{"num_hidden_layers": 12, "num_attention_heads": 2, "num_key_value_heads": 1, "norm": "layernorm", "tie_word_embeddings": false, "parallel_block": false, "init_std_up": 0.067, "optimizer": "cautious_adamw", "learning_rate": 0.00171, "lr_mult_o": 1.42, "lr_head": 0.00551, "max_grad_norm": 2.0, "warmup_steps": 314, "max_seq_len": 512, "dataset": "wikipedia_en"}
Each number is 50 + 10 x the weight over its row's rms, rounded and kept within 0 to 99. Layers, rows and columns count from 0. The size before them is the row's rms in percent of the matrix's.

# layer 6 MLP up, 512x128, rms 0.145, rows 0-54, columns 0-127
089:67 43 65 44 49 66 76 58 50 40 61 46 60 33 58 52 52 59 54 50 61 43 43 55 54 53 65 45 58 39 65 63 69 46 43 50 47 64 33 42 39 49 43 63 37 49 45 43 52 50 44 64 54 54 47 49 38 44 49 62 31 36 39 42 46 47 53 49 54 56 35 41 52 51 52 39 58 41 59 52 55 61 63 35 56 63 42 41 34 46 44 70 47 26 73 44 55 42 44 53 51 44 22 42 54 33 36 45 45 60 59 59 48 48 52 54 32 55 44 51 47 58 63 40 48 57 38 60
093:71 54 36 50 28 59 67 56 34 39 47 45 63 46 58 56 70 44 42 45 56 32 39 65 47 51 51 44 60 55 53 52 42 62 52 59 47 60 55 58 54 50 40 40 39 48 44 31 58 37 44 50 58 71 42 45 42 50 59 46 37 15 50 55 53 54 45 58 48 46 52 60 57 64 56 54 53 41 47 54 65 58 31 64 48 51 35 53 62 74 37 46 41 46 45 32 48 44 56 44 37 57 62 45 56 60 55 54 57 55 50 51 64 46 43 52 44 59 42 51 43 32 60 50 49 38 75 46
091:65 47 47 62 51 47 48 67 40 64 61 39 55 28 63 47 58 39 51 69 50 51 38 58 40 30 56 41 63 64 49 62 48 45 55 37 45 58 34 57 60 57 48 64 48 33 44 40 47 50 54 73 40 53 65 47 45 53 41 56 44 63 42 62 55 46 46 33 49 34 56 56 54 41 42 35 49 42 45 53 52 50 49 30 21 57 55 55 50 44 35 65 58 65 56 42 51 57 49 54 53 34 39 51 44 47 33 46 42 59 54 61 71 32 63 48 52 47 65 60 48 46 59 49 60 53 47 64
102:64 56 48 50 60 45 47 35 22 64 51 50 63 32 68 40 39 50 46 47 49 26 68 50 48 56 60 41 59 30 51 45 57 37 59 54 42 53 57 45 52 66 43 33 41 49 45 53 62 30 51 61 67 53 56 46 59 71 39 61 53 48 66 42 46 55 50 45 50 38 51 56 40 36 46 48 64 53 46 59 55 43 56 63 48 61 45 26 54 47 34 51 52 49 44 43 60 48 52 55 56 49 50 48 65 37 42 58 43 40 42 55 29 51 56 40 51 40 55 72 47 38 65 64 41 47 66 56
099:57 30 51 41 48 35 56 63 66 68 45 68 62 39 54 53 48 47 35 50 43 42 61 48 68 43 58 48 47 46 54 42 46 41 39 55 53 67 58 56 41 56 48 48 31 47 64 52 47 52 43 49 51 55 63 61 15 64 52 51 42 66 49 35 50 46 49 54 45 45 53 53 56 51 27 51 53 66 50 59 43 31 38 36 50 46 60 53 53 43 55 36 68 65 48 44 50 45 49 53 43 66 44 48 35 69 57 60 38 57 36 52 66 43 54 49 54 29 55 67 43 44 40 52 51 39 62 42
088:51 41 55 40 67 59 53 47 60 38 53 66 67 50 57 45 33 41 50 56 54 48 53 67 44 48 49 47 44 66 58 58 52 42 41 55 45 68 48 30 44 57 40 56 51 61 51 60 54 54 82 53 48 41 41 50 41 49 47 48 25 45 60 47 53 45 46 53 36 37 55 48 50 40 52 34 56 47 40 45 51 27 49 38 51 65 61 55 41 34 43 71 52 42 58 46 64 47 43 26 74 40 38 67 44 51 58 55 39 47 71 55 51 35 47 44 52 59 43 52 59 44 56 34 45 59 50 62
096:57 49 57 29 45 52 51 47 45 64 44 36 54 41 61 43 40 63 55 43 53 52 55 39 52 54 60 53 41 57 52 58 58 61 51 41 46 66 37 52 50 70 49 41 55 42 64 54 69 55 51 54 32 59 44 55 39 49 43 42 64 61 47 49 61 48 54 41 46 31 53 55 40 35 47 56 53 55 54 74 60 51 66 44 32 45 70 56 60 38 30 35 46 54 64 43 68 30 44 30 50 45 47 31 51 50 38 49 43 60 56 62 70 33 52 38 47 46 44 56 58 43 38 57 32 50 58 60
097:66 50 60 43 66 48 47 55 44 39 41 55 52 49 53 38 42 58 33 61 38 64 51 58 56 53 56 63 60 45 50 44 59 44 58 26 64 72 49 54 61 59 62 28 53 35 62 54 61 40 43 43 48 64 53 54 60 49 57 52 45 56 60 46 68 54 64 46 47 52 49 41 61 52 39 48 43 70 59 37 67 49 49 30 53 50 62 38 61 55 51 58 49 42 46 27 52 26 43 57 20 38 59 47 47 43 53 46 41 38 56 58 42 40 46 47 49 58 44 52 42 50 37 44 59 33 57 58
099:39 50 44 44 67 52 56 64 39 31 56 51 55 53 59 41 68 34 49 40 71 63 34 46 63 56 52 44 54 48 50 44 37 45 54 60 41 69 40 53 53 59 32 55 57 54 64 69 58 47 48 67 43 68 45 52 41 48 39 34 38 54 60 47 77 55 40 40 37 38 55 52 55 61 39 46 38 45 58 46 43 59 59 46 43 64 60 47 45 40 51 39 38 61 58 28 41 46 55 47 44 53 49 49 43 51 34 45 62 59 61 39 60 59 38 67 68 58 47 44 32 51 43 42 48 62 55 55
104:55 36 44 43 38 49 61 60 39 53 39 67 64 47 51 45 64 56 36 63 44 60 51 56 53 29 33 43 52 48 45 48 44 51 38 40 54 45 34 72 23 55 56 47 45 56 52 62 48 61 45 53 48 75 35 46 34 67 47 49 29 54 41 46 49 31 55 39 48 46 60 59 53 56 66 60 50 48 62 50 68 45 59 55 51 61 38 53 46 50 44 47 68 67 52 42 45 51 49 53 50 44 33 41 38 64 48 55 51 56 46 56 67 31 53 52 59 60 61 54 66 45 54 52 32 66 54 43
103:66 39 60 57 49 47 59 47 53 35 45 51 71 33 42 64 65 54 48 60 47 39 54 56 51 61 55 51 58 50 49 52 66 32 28 37 59 44 54 36 59 67 59 44 51 45 52 49 56 55 61 56 73 58 37 56 63 37 40 31 35 38 44 47 40 57 59 50 50 56 62 48 59 66 34 44 59 49 37 53 52 39 46 43 52 65 39 52 64 58 42 51 38 42 44 47 44 37 26 51 53 58 51 67 32 47 52 53 39 51 62 30 49 63 65 52 57 48 51 47 53 45 50 43 37 58 55 27
100:39 43 34 36 55 50 52 47 36 52 65 37 52 42 54 33 55 45 55 51 61 46 66 56 57 42 36 52 40 61 60 64 50 64 31 55 55 43 34 45 54 62 53 45 64 43 34 37 49 35 67 67 55 55 50 51 29 50 41 48 35 56 64 68 50 52 41 39 40 33 56 45 45 44 53 64 60 53 47 49 43 39 48 38 53 64 62 58 48 59 35 57 59 65 47 54 33 43 50 64 72 63 46 58 35 44 52 44 50 30 49 57 42 46 50 59 39 47 55 44 47 64 66 42 28 56 47 57
112:45 62 28 60 61 27 49 43 41 52 45 59 54 45 52 50 47 53 41 43 57 27 61 57 41 68 37 39 49 60 45 41 49 40 32 47 41 45 36 51 55 69 42 48 43 66 55 59 53 39 51 48 42 48 44 48 40 45 39 39 56 40 57 41 39 70 53 62 45 50 52 48 63 60 69 42 79 39 38 72 70 35 45 54 51 50 55 41 59 62 55 48 52 67 49 50 54 26 42 36 43 61 44 50 53 48 47 64 50 60 54 37 63 39 51 49 57 49 60 46 43 60 52 48 46 37 61 58
088:50 47 41 57 51 42 64 34 32 68 61 51 45 57 66 53 51 48 43 60 51 59 40 60 65 34 45 40 59 39 45 58 43 65 52 51 45 54 60 37 39 41 43 50 34 53 46 51 62 47 47 55 55 37 36 54 40 46 64 47 30 50 50 50 31 60 53 49 57 44 35 53 40 55 57 47 56 52 37 36 43 49 64 41 61 40 37 55 46 63 41 44 48 69 45 45 74 60 65 58 38 45 54 57 64 69 39 47 45 54 54 42 55 42 68 67 47 50 74 54 38 73 46 55 51 52 64 39
095:49 46 50 60 42 66 32 48 40 69 40 44 62 40 51 72 64 36 51 56 54 45 49 57 46 49 43 54 61 60 40 71 35 61 37 54 64 53 40 47 56 43 55 46 45 50 43 55 45 51 40 64 60 53 42 56 43 51 57 66 49 53 47 24 35 46 36 56 40 53 56 43 61 62 51 56 58 55 50 71 61 65 39 28 45 52 49 36 46 67 36 60 35 52 54 41 40 52 50 56 48 45 50 42 63 44 50 41 50 64 40 51 53 38 45 50 40 30 56 63 51 32 69 46 39 70 42 59
097:34 48 50 52 44 51 60 49 40 39 49 51 51 44 52 56 55 50 62 37 59 53 67 43 44 30 47 54 37 50 63 69 49 61 27 56 61 66 43 45 41 48 67 51 55 47 53 40 53 51 57 62 46 61 55 34 50 49 39 55 53 69 46 55 67 50 38 53 44 41 49 57 47 43 46 45 79 47 59 46 53 41 52 45 25 34 52 58 43 48 37 55 53 76 62 59 47 33 61 48 52 48 64 56 50 50 58 41 54 56 49 46 66 59 31 51 44 47 77 44 69 46 62 45 31 56 46 38
120:52 50 44 49 47 33 58 54 63 54 29 45 61 39 63 45 44 49 50 57 55 53 66 41 55 49 56 49 53 56 52 65 43 54 47 38 46 69 41 42 55 75 48 55 56 45 70 74 58 47 50 54 39 50 34 47 33 74 47 53 54 48 37 57 53 34 39 50 44 38 54 47 44 50 51 40 63 41 45 66 63 36 49 49 57 49 39 54 64 63 67 41 38 56 42 57 52 45 37 35 34 38 47 38 51 43 41 52 55 49 39 69 42 38 50 40 39 51 52 74 53 70 68 57 60 50 47 56
098:39 39 40 43 60 33 56 60 60 35 52 64 72 53 41 43 49 46 31 55 61 48 48 60 80 53 42 62 45 43 41 57 48 29 32 48 66 59 58 56 58 58 51 50 59 42 52 40 52 59 66 52 66 56 42 31 58 70 40 51 54 40 61 45 29 65 73 63 37 57 56 56 35 54 36 47 42 51 41 47 56 37 53 35 59 39 39 51 54 48 48 54 47 60 46 31 46 43 53 65 43 42 41 56 44 55 50 58 55 48 55 39 42 62 38 55 42 54 47 48 39 50 52 39 55 61 55 57
111:57 46 51 45 51 57 37 42 54 56 65 57 41 42 33 53 29 62 57 44 45 50 48 66 46 59 59 21 51 42 63 70 52 52 41 35 41 56 55 48 60 53 55 47 59 50 51 36 58 36 59 29 47 51 54 37 48 43 36 58 64 44 39 28 50 48 49 42 53 27 59 60 56 59 53 45 67 48 69 54 63 51 49 34 44 61 65 53 39 57 26 36 52 45 59 40 51 49 37 51 56 55 58 60 43 59 52 57 61 65 53 53 64 64 46 47 64 38 55 37 40 60 44 62 53 51 50 42
097:49 75 48 48 74 72 53 42 33 45 54 38 45 36 49 75 32 55 45 51 55 56 57 40 46 35 58 45 61 44 52 69 50 40 52 55 51 44 37 34 47 46 41 33 61 58 29 55 44 47 62 65 62 47 37 63 42 44 45 46 58 47 54 56 58 47 34 35 57 43 49 44 66 55 60 50 52 44 46 58 55 51 54 46 53 64 33 47 61 61 43 51 52 61 68 49 43 47 40 40 64 51 46 42 44 60 57 54 52 43 73 56 52 55 50 61 47 53 60 61 57 51 54 39 21 46 40 59
112:47 55 37 49 50 49 52 56 41 59 38 42 68 33 41 45 57 58 55 53 54 30 72 62 41 55 48 60 59 58 64 61 40 58 51 50 50 50 26 46 48 77 55 59 45 40 47 48 59 46 53 57 40 54 45 57 57 54 47 53 35 63 55 50 70 50 59 51 57 52 55 49 48 30 44 46 57 46 61 59 55 52 48 60 23 55 31 50 37 58 48 61 37 32 41 51 40 25 54 51 46 38 54 57 47 42 40 65 45 44 61 49 54 68 37 60 38 49 39 41 37 68 57 36 45 57 56 63
117:55 39 23 39 54 48 63 53 49 40 43 51 40 41 51 50 48 57 51 42 45 44 49 45 52 52 48 52 71 51 52 50 53 48 55 48 49 70 41 44 58 47 52 49 45 46 56 65 52 51 62 47 46 46 32 73 42 60 51 23 70 65 49 59 51 65 34 42 47 30 54 39 43 61 48 54 50 37 66 47 51 39 58 67 52 50 47 37 45 68 36 50 57 54 61 44 54 62 51 50 62 56 30 44 28 50 44 67 60 43 51 68 50 54 67 46 45 42 43 58 64 37 48 52 66 72 63 41
097:36 48 57 44 44 45 65 57 53 53 52 55 69 58 56 50 51 50 65 51 65 51 48 50 56 49 47 53 64 51 40 38 39 63 48 39 51 60 46 56 43 56 43 49 46 23 48 49 51 62 61 48 65 51 48 43 51 49 42 53 42 39 56 61 54 56 58 40 36 53 62 52 72 49 44 48 61 35 48 55 52 29 48 39 37 43 70 54 59 62 34 47 38 28 36 56 30 47 46 40 45 74 37 53 33 49 46 41 50 48 68 70 61 43 67 47 55 42 36 54 60 67 52 27 36 47 48 47
095:58 42 37 46 53 48 43 70 43 43 69 37 55 34 53 41 52 57 52 65 51 36 47 52 44 54 64 59 58 55 68 58 42 47 47 49 49 57 34 37 45 42 30 59 53 56 44 47 61 44 71 50 44 60 44 61 30 44 32 65 46 56 38 58 52 48 56 54 49 53 69 36 66 44 49 44 38 41 45 45 54 41 37 38 47 55 63 51 47 52 36 58 61 36 71 56 47 59 32 40 49 34 46 70 40 58 54 51 44 65 66 76 50 43 53 59 54 48 57 42 50 60 57 35 62 52 56 55
096:44 38 37 34 51 56 41 32 51 55 59 36 55 40 45 65 55 56 57 58 53 41 76 40 49 46 65 52 46 61 44 62 53 36 64 39 51 50 43 54 48 69 53 39 33 50 53 54 51 59 62 54 57 41 42 48 64 50 34 43 41 57 49 40 62 52 49 39 70 54 61 59 64 56 41 59 50 47 63 47 46 58 54 32 63 40 61 43 38 48 40 53 57 45 33 64 63 24 25 51 65 65 43 71 52 47 49 47 47 66 44 54 46 42 60 54 56 50 33 60 40 58 53 58 62 57 52 48
101:58 53 46 51 53 43 49 52 56 51 43 58 63 51 72 43 46 43 48 65 55 50 37 45 53 60 43 48 59 41 52 59 67 57 41 44 46 59 49 52 58 51 48 51 24 34 47 41 63 44 39 64 37 73 59 54 63 43 46 70 46 53 53 59 66 47 62 44 28 54 69 60 39 39 45 46 64 53 65 41 70 35 60 45 53 45 33 47 51 54 30 34 45 49 43 48 48 38 65 36 47 53 44 28 61 42 58 63 60 46 38 58 45 43 57 42 42 43 54 63 45 41 54 45 53 59 39 33
096:75 55 44 32 38 44 62 42 41 58 54 56 53 42 41 55 70 50 60 56 57 50 37 59 68 59 64 30 59 46 45 36 74 56 60 45 62 49 58 51 52 59 60 45 50 45 61 58 62 52 48 53 49 45 45 70 61 46 44 56 68 43 46 25 54 44 28 34 36 49 59 44 46 48 40 46 47 45 52 59 60 46 48 46 62 61 68 57 46 36 34 44 64 59 38 61 55 41 43 46 54 55 52 40 51 45 59 63 37 45 45 47 47 29 61 45 66 57 41 38 33 48 39 54 52 50 62 48
098:36 51 40 58 51 53 55 52 34 51 53 49 59 52 54 47 50 64 63 62 62 53 51 65 66 43 28 47 44 63 53 58 47 52 40 50 61 60 46 44 53 65 52 39 58 53 49 38 58 45 69 55 46 48 58 69 45 69 39 47 53 51 66 58 47 56 51 61 32 43 42 30 52 69 60 50 64 49 50 53 39 33 54 66 52 61 43 44 60 73 41 44 56 55 34 53 58 38 54 46 56 58 45 48 44 55 32 55 35 36 40 37 65 54 65 46 41 51 38 28 48 62 53 22 46 40 42 47
099:53 49 54 50 60 60 74 57 43 49 56 51 47 63 57 46 59 57 30 50 60 33 41 38 60 44 38 63 55 46 48 64 67 35 59 44 47 50 49 32 39 64 41 48 38 35 47 58 49 39 60 58 55 55 58 47 45 48 41 40 49 49 69 58 56 58 68 47 63 58 52 26 47 53 47 44 47 53 35 51 50 53 46 51 65 60 52 53 33 58 46 43 62 46 40 46 50 39 45 36 51 52 53 56 53 61 35 47 46 46 63 63 59 54 36 37 61 35 44 61 30 75 69 36 59 47 52 26
101:34 34 34 52 45 58 41 46 46 58 41 58 47 30 50 47 54 31 57 55 45 58 50 54 58 29 53 59 44 47 63 79 45 61 25 48 49 53 34 49 51 46 59 47 57 59 55 56 49 51 42 50 50 74 53 41 60 41 49 54 55 56 40 50 61 42 39 44 61 36 47 64 37 49 41 41 63 47 54 48 54 43 54 52 49 42 56 39 48 50 35 58 61 78 64 32 47 57 41 52 40 32 41 49 47 44 61 53 76 55 49 54 61 67 56 44 38 45 64 60 54 48 45 49 54 54 39 30
096:42 58 39 42 56 76 35 43 47 49 57 54 60 30 57 38 53 50 47 48 45 39 63 50 65 35 74 42 68 53 57 42 52 51 51 58 54 56 46 51 44 40 46 47 46 42 53 56 44 46 60 44 49 58 38 75 37 55 41 42 35 66 59 51 70 47 46 44 45 59 43 47 38 54 39 42 50 46 48 76 55 39 43 53 34 55 75 56 50 34 52 37 41 44 41 59 46 45 51 32 56 40 49 37 41 44 58 55 50 44 43 45 79 52 61 57 51 49 43 51 50 49 34 41 56 63 57 69
096:54 35 27 55 67 39 42 60 51 45 48 52 54 49 42 48 59 42 36 48 34 61 43 46 47 54 63 59 61 48 59 45 54 55 35 43 69 54 39 67 64 46 46 55 42 37 43 64 57 60 38 54 71 69 61 46 59 45 50 47 53 54 62 34 52 33 39 52 36 53 52 70 35 38 39 31 59 54 48 58 49 55 57 59 41 47 57 28 51 50 41 66 62 55 61 45 49 52 40 55 33 36 57 55 49 43 45 50 68 42 58 47 62 55 48 55 53 67 61 63 37 52 32 38 44 51 59 64
100:53 49 42 30 48 49 70 51 54 65 44 51 50 38 68 40 53 53 59 61 65 66 65 57 43 32 54 57 42 47 54 46 53 41 26 60 45 72 42 66 59 58 43 50 33 55 38 45 50 42 42 52 51 61 50 59 40 70 41 45 36 48 65 44 62 70 64 43 46 30 62 29 70 58 50 56 46 51 44 42 46 40 61 41 55 51 54 50 43 42 36 47 50 57 42 44 56 44 58 49 51 43 54 58 50 38 26 57 56 47 43 52 60 46 41 60 36 54 52 66 50 65 68 40 53 56 56 55
095:46 67 44 47 37 57 38 56 57 61 64 57 49 51 68 33 41 34 52 69 48 46 53 66 52 52 60 58 56 47 41 53 47 56 42 37 54 44 44 55 50 43 51 58 35 51 43 60 54 59 39 64 70 51 44 65 35 54 43 63 53 46 55 45 64 26 58 51 59 41 44 49 49 45 59 52 45 58 71 53 67 56 38 47 44 59 33 42 53 46 48 56 51 67 63 56 55 52 63 54 35 50 45 77 36 43 21 60 51 56 43 39 55 49 41 53 42 56 36 60 51 45 53 35 45 64 39 67
090:53 56 39 44 45 53 58 27 43 38 61 50 73 43 44 55 41 45 67 51 60 58 60 53 47 64 52 47 49 70 39 69 47 52 52 42 35 47 45 39 30 52 35 33 49 57 55 40 55 44 65 44 46 47 31 48 46 50 47 44 51 36 49 50 68 48 56 37 42 38 46 47 48 50 42 71 62 50 47 45 46 29 82 45 54 48 64 60 58 60 45 46 56 51 50 47 38 29 39 36 62 63 40 52 53 50 54 49 46 43 61 60 36 57 55 44 60 63 41 43 39 62 43 67 43 52 41 58
087:34 48 44 41 46 59 60 48 54 37 48 49 49 51 41 64 56 54 62 29 45 60 46 40 52 63 47 42 39 49 36 42 42 37 49 47 62 58 54 42 51 57 61 46 56 41 50 53 38 58 78 45 42 54 43 57 51 48 46 40 60 69 47 58 46 47 37 56 51 52 66 56 45 47 59 64 39 32 48 47 37 32 61 47 66 39 41 41 32 46 64 40 57 58 58 44 53 53 30 52 68 24 42 38 65 57 65 42 50 50 49 37 35 51 61 58 63 53 30 65 48 47 50 50 30 52 44 31
099:52 46 47 51 40 41 51 61 47 54 34 61 62 42 55 53 47 57 50 33 64 39 54 61 52 42 28 51 55 24 59 50 62 60 36 57 45 55 28 64 68 52 56 47 40 54 50 45 56 56 39 54 48 59 55 67 44 45 37 52 62 33 43 49 30 73 55 43 35 33 50 49 73 45 75 60 75 41 37 58 48 40 58 48 26 44 53 51 51 52 51 47 50 60 54 49 31 39 54 52 48 42 38 45 48 53 56 52 53 60 47 47 32 50 48 53 51 51 52 72 53 51 52 63 47 52 43 54
097:71 64 66 45 44 41 58 43 38 50 61 53 46 62 65 62 52 48 33 54 59 46 33 52 49 41 37 38 48 51 46 51 53 41 54 40 49 41 46 51 48 50 61 71 43 32 33 51 51 36 49 67 60 55 47 48 57 57 55 56 35 54 58 53 48 39 48 63 36 54 44 58 58 46 44 56 68 70 42 32 49 58 32 58 59 68 48 52 42 61 48 47 70 56 44 41 51 53 58 62 31 63 45 36 65 52 35 52 57 47 31 38 60 37 65 55 44 33 48 53 41 34 60 54 45 39 39 56
097:43 57 36 41 37 45 44 37 50 59 49 63 61 55 57 64 61 54 60 52 40 40 51 44 72 29 61 31 70 42 39 46 79 60 37 40 56 49 43 49 50 65 58 55 44 57 47 50 49 47 52 47 46 45 67 61 41 47 44 52 58 41 44 45 29 55 52 55 44 47 53 70 38 48 37 49 49 46 68 55 24 42 45 52 53 58 59 43 34 49 39 43 56 60 54 63 50 43 45 36 45 45 49 55 48 52 52 54 63 51 51 54 33 44 63 46 45 50 45 56 66 43 41 45 21 70 51 68
093:38 28 56 55 46 64 65 52 61 47 44 29 40 58 59 43 40 62 34 45 47 55 45 53 53 61 42 63 59 34 60 68 46 48 45 27 54 40 34 52 54 55 51 57 58 47 48 60 57 58 59 54 65 46 49 39 31 67 46 57 55 57 43 49 50 58 67 40 55 62 48 61 71 38 27 45 35 57 72 52 30 57 48 56 54 42 48 49 59 46 44 66 43 52 48 42 36 64 37 53 50 57 38 40 40 59 57 52 63 43 62 45 45 54 72 51 55 35 50 52 46 57 45 39 56 43 38 50
105:61 47 55 43 44 49 38 43 58 72 60 44 51 61 53 53 65 69 58 30 74 47 54 55 54 58 52 54 55 76 43 63 52 50 44 49 33 57 43 59 51 61 28 46 54 47 60 60 61 55 56 57 37 57 52 38 50 46 47 50 42 60 37 28 58 57 50 61 26 44 45 44 50 48 49 39 63 49 65 54 65 50 55 41 42 53 64 32 38 58 38 49 46 54 54 37 48 28 60 38 31 41 35 60 41 36 56 47 56 42 39 57 47 39 56 48 38 48 47 50 66 65 43 42 58 54 52 49
097:60 51 30 52 43 48 63 67 55 44 52 61 41 30 79 52 69 58 46 57 47 34 40 52 58 43 59 45 48 47 58 52 51 71 49 43 64 35 57 52 31 47 63 63 46 50 44 55 61 55 49 39 38 59 45 50 47 35 45 58 50 37 45 34 52 45 42 38 52 52 42 51 41 44 74 42 72 52 46 56 39 42 38 49 51 47 36 39 61 36 55 63 50 69 47 46 48 55 43 53 50 52 36 56 60 60 46 55 59 47 60 58 43 69 57 59 29 40 60 58 49 69 36 38 45 59 50 54
097:51 50 52 33 41 42 67 62 53 51 57 62 44 45 49 45 35 58 48 66 37 40 51 52 44 24 53 63 62 54 56 48 44 38 42 49 57 58 43 53 54 51 56 66 45 43 56 52 54 55 64 43 43 59 48 49 37 48 41 72 68 62 67 61 34 46 30 46 47 35 64 36 37 47 60 49 51 55 53 52 63 40 42 33 44 45 47 63 47 45 38 53 65 40 60 60 46 63 34 43 31 40 58 39 44 55 49 58 69 55 51 52 42 31 44 62 60 40 57 44 33 51 62 27 41 52 56 49
098:56 44 52 41 53 40 32 39 71 66 39 61 33 47 52 53 53 48 44 47 65 55 55 49 73 55 41 66 55 46 54 70 39 68 42 33 58 57 55 52 64 58 39 56 51 43 63 38 45 44 53 30 49 45 47 55 46 46 55 50 34 56 44 45 47 59 37 37 47 38 45 52 36 50 52 48 47 53 61 77 41 48 55 51 54 45 59 46 43 39 47 48 72 47 69 45 58 33 23 50 63 45 40 56 37 62 44 58 63 51 60 38 54 47 69 50 61 36 60 42 47 54 53 53 52 35 55 40
129:61 44 55 36 47 44 41 28 30 47 51 42 73 54 48 61 40 58 47 48 56 49 42 48 45 46 69 70 55 57 40 70 40 63 40 28 63 50 34 51 53 55 52 60 41 59 47 34 51 60 53 53 63 48 45 44 46 66 37 60 50 51 41 55 57 63 38 46 34 49 46 46 58 50 45 51 44 52 53 49 84 48 47 27 40 51 61 39 48 46 37 59 41 47 55 49 64 55 52 70 49 42 48 49 45 59 43 55 63 41 55 52 56 52 53 48 47 28 46 42 69 71 40 43 38 57 56 53
107:50 54 54 42 45 51 49 33 34 50 62 75 76 43 43 42 69 65 58 54 56 41 43 53 49 63 55 32 45 57 44 34 69 47 45 35 58 59 51 62 50 59 31 57 58 54 69 55 53 36 61 49 58 42 39 57 63 41 54 41 56 51 58 31 47 46 55 55 42 45 65 40 26 52 49 49 44 58 41 50 52 53 54 44 58 48 44 34 39 47 59 51 61 37 42 59 53 60 32 43 53 55 54 47 60 47 51 67 48 33 49 38 53 56 52 43 68 54 51 41 23 53 53 35 38 49 58 61
094:53 23 54 59 44 41 66 64 66 54 45 63 43 60 45 40 72 45 45 77 49 35 44 50 60 49 53 42 37 49 47 56 65 53 36 40 56 58 50 55 50 42 48 43 50 55 64 37 44 42 42 53 49 42 64 55 70 61 43 54 56 42 42 47 39 47 71 56 55 53 49 57 55 68 38 56 53 53 51 47 71 50 65 56 55 50 44 34 47 60 48 44 41 56 45 36 30 58 54 62 50 62 46 54 45 45 60 46 44 34 51 60 55 39 59 45 23 48 47 56 22 60 52 55 64 53 41 59
122:54 43 49 33 51 31 45 60 52 50 71 54 60 54 53 63 30 56 48 40 45 45 55 48 54 48 57 49 49 46 71 51 63 51 43 53 34 56 56 39 68 60 55 73 43 41 68 62 51 50 49 56 48 53 38 60 48 62 44 51 57 43 60 27 42 55 31 49 41 51 59 42 44 41 55 68 35 48 50 50 46 36 42 49 52 52 57 44 39 39 38 53 47 59 53 43 35 52 35 38 57 35 43 68 32 37 61 61 50 67 57 59 55 38 30 63 65 39 47 57 43 67 37 46 63 58 58 50
097:41 64 41 55 54 48 42 56 38 35 37 66 53 31 60 54 39 48 46 46 56 49 65 58 42 53 52 61 60 55 67 66 50 48 27 60 67 67 39 55 47 45 41 44 36 61 56 55 60 60 55 57 56 55 46 41 47 55 42 42 41 44 48 37 56 40 53 59 33 41 64 42 36 47 59 49 47 57 43 36 59 49 42 29 51 45 48 42 57 57 49 38 17 57 38 52 60 29 63 60 44 59 46 51 37 67 58 44 60 34 55 54 47 53 45 63 32 58 57 58 62 47 64 42 57 55 43 44
100:59 54 39 63 66 57 47 62 42 46 32 51 48 58 75 58 54 43 39 53 41 56 61 52 51 54 39 38 62 56 28 55 34 84 44 48 48 59 55 45 67 44 44 44 58 45 48 45 43 53 58 58 50 52 53 28 41 52 51 60 43 43 53 59 43 44 45 47 56 48 45 59 51 45 59 39 56 59 51 52 61 41 69 43 46 30 38 34 40 48 50 55 53 53 73 40 46 60 66 56 41 46 37 44 53 39 44 55 36 41 51 71 38 36 65 40 39 38 55 45 56 62 44 45 30 51 52 62
099:59 64 43 52 52 76 69 45 52 41 40 43 58 55 47 56 34 36 40 59 64 30 68 59 62 30 55 40 47 66 39 55 55 55 26 60 54 46 54 49 41 51 33 35 47 41 43 38 45 47 60 63 54 48 41 48 49 47 47 51 38 41 46 46 56 45 59 33 52 49 47 43 55 69 62 59 51 57 62 59 57 65 44 58 53 56 42 64 37 67 31 29 35 47 53 52 43 54 52 55 66 48 54 68 42 39 48 43 65 34 55 45 44 40 56 65 64 45 57 43 48 52 60 51 38 53 54 46
100:40 30 55 56 49 55 34 30 36 55 68 57 54 56 52 58 36 47 39 35 46 47 46 58 77 54 49 64 57 57 42 52 51 47 39 49 51 61 41 47 72 54 31 64 51 61 54 46 49 46 61 59 50 65 44 31 59 46 50 55 62 58 59 53 29 57 34 52 51 30 48 49 58 66 56 62 55 64 32 51 50 42 44 47 47 40 53 48 41 52 42 40 62 60 29 49 46 56 51 44 52 59 56 47 52 63 56 53 61 58 58 52 49 35 51 67 46 38 37 63 56 40 43 39 22 41 49 39
108:39 50 31 66 44 53 41 52 37 66 37 52 49 50 43 53 42 46 38 37 56 50 50 45 42 47 62 58 48 42 44 48 67 63 40 48 58 68 45 53 55 45 42 53 37 57 60 52 47 29 52 52 36 64 48 44 29 42 46 38 67 64 58 47 42 54 55 53 52 52 61 65 34 70 64 49 45 61 50 66 55 48 47 54 46 54 45 41 43 47 44 51 51 58 34 31 55 61 58 47 34 50 28 38 43 28 53 50 57 51 52 53 67 60 42 66 39 42 50 77 62 64 37 41 59 59 62 52
104:44 58 52 57 51 46 33 48 55 47 64 43 63 53 61 67 50 60 52 51 43 38 69 50 52 32 41 58 44 59 60 38 56 41 38 56 44 65 41 57 43 59 32 51 38 59 57 54 69 57 37 54 60 61 20 53 49 55 39 64 51 50 47 32 69 52 47 43 41 37 52 39 63 72 39 37 60 51 37 54 63 58 51 61 39 56 60 38 44 49 34 47 47 50 38 37 39 54 52 48 58 45 50 31 55 58 56 51 50 60 41 50 48 42 55 55 46 44 54 47 64 69 48 46 25 44 59 67
092:53 47 43 28 49 60 52 71 53 47 56 49 54 45 48 70 60 64 60 54 65 42 64 48 62 57 63 39 50 53 48 50 48 47 42 52 56 55 50 49 51 66 48 40 43 53 53 61 53 52 62 59 72 45 44 44 39 62 38 47 41 33 36 56 37 41 39 49 68 49 73 40 53 28 48 51 42 35 55 43 56 35 59 34 62 51 42 53 59 54 58 47 45 37 65 62 63 44 40 37 56 62 46 60 27 31 33 49 43 64 52 45 36 45 45 40 56 50 39 46 35 68 60 50 51 54 42 38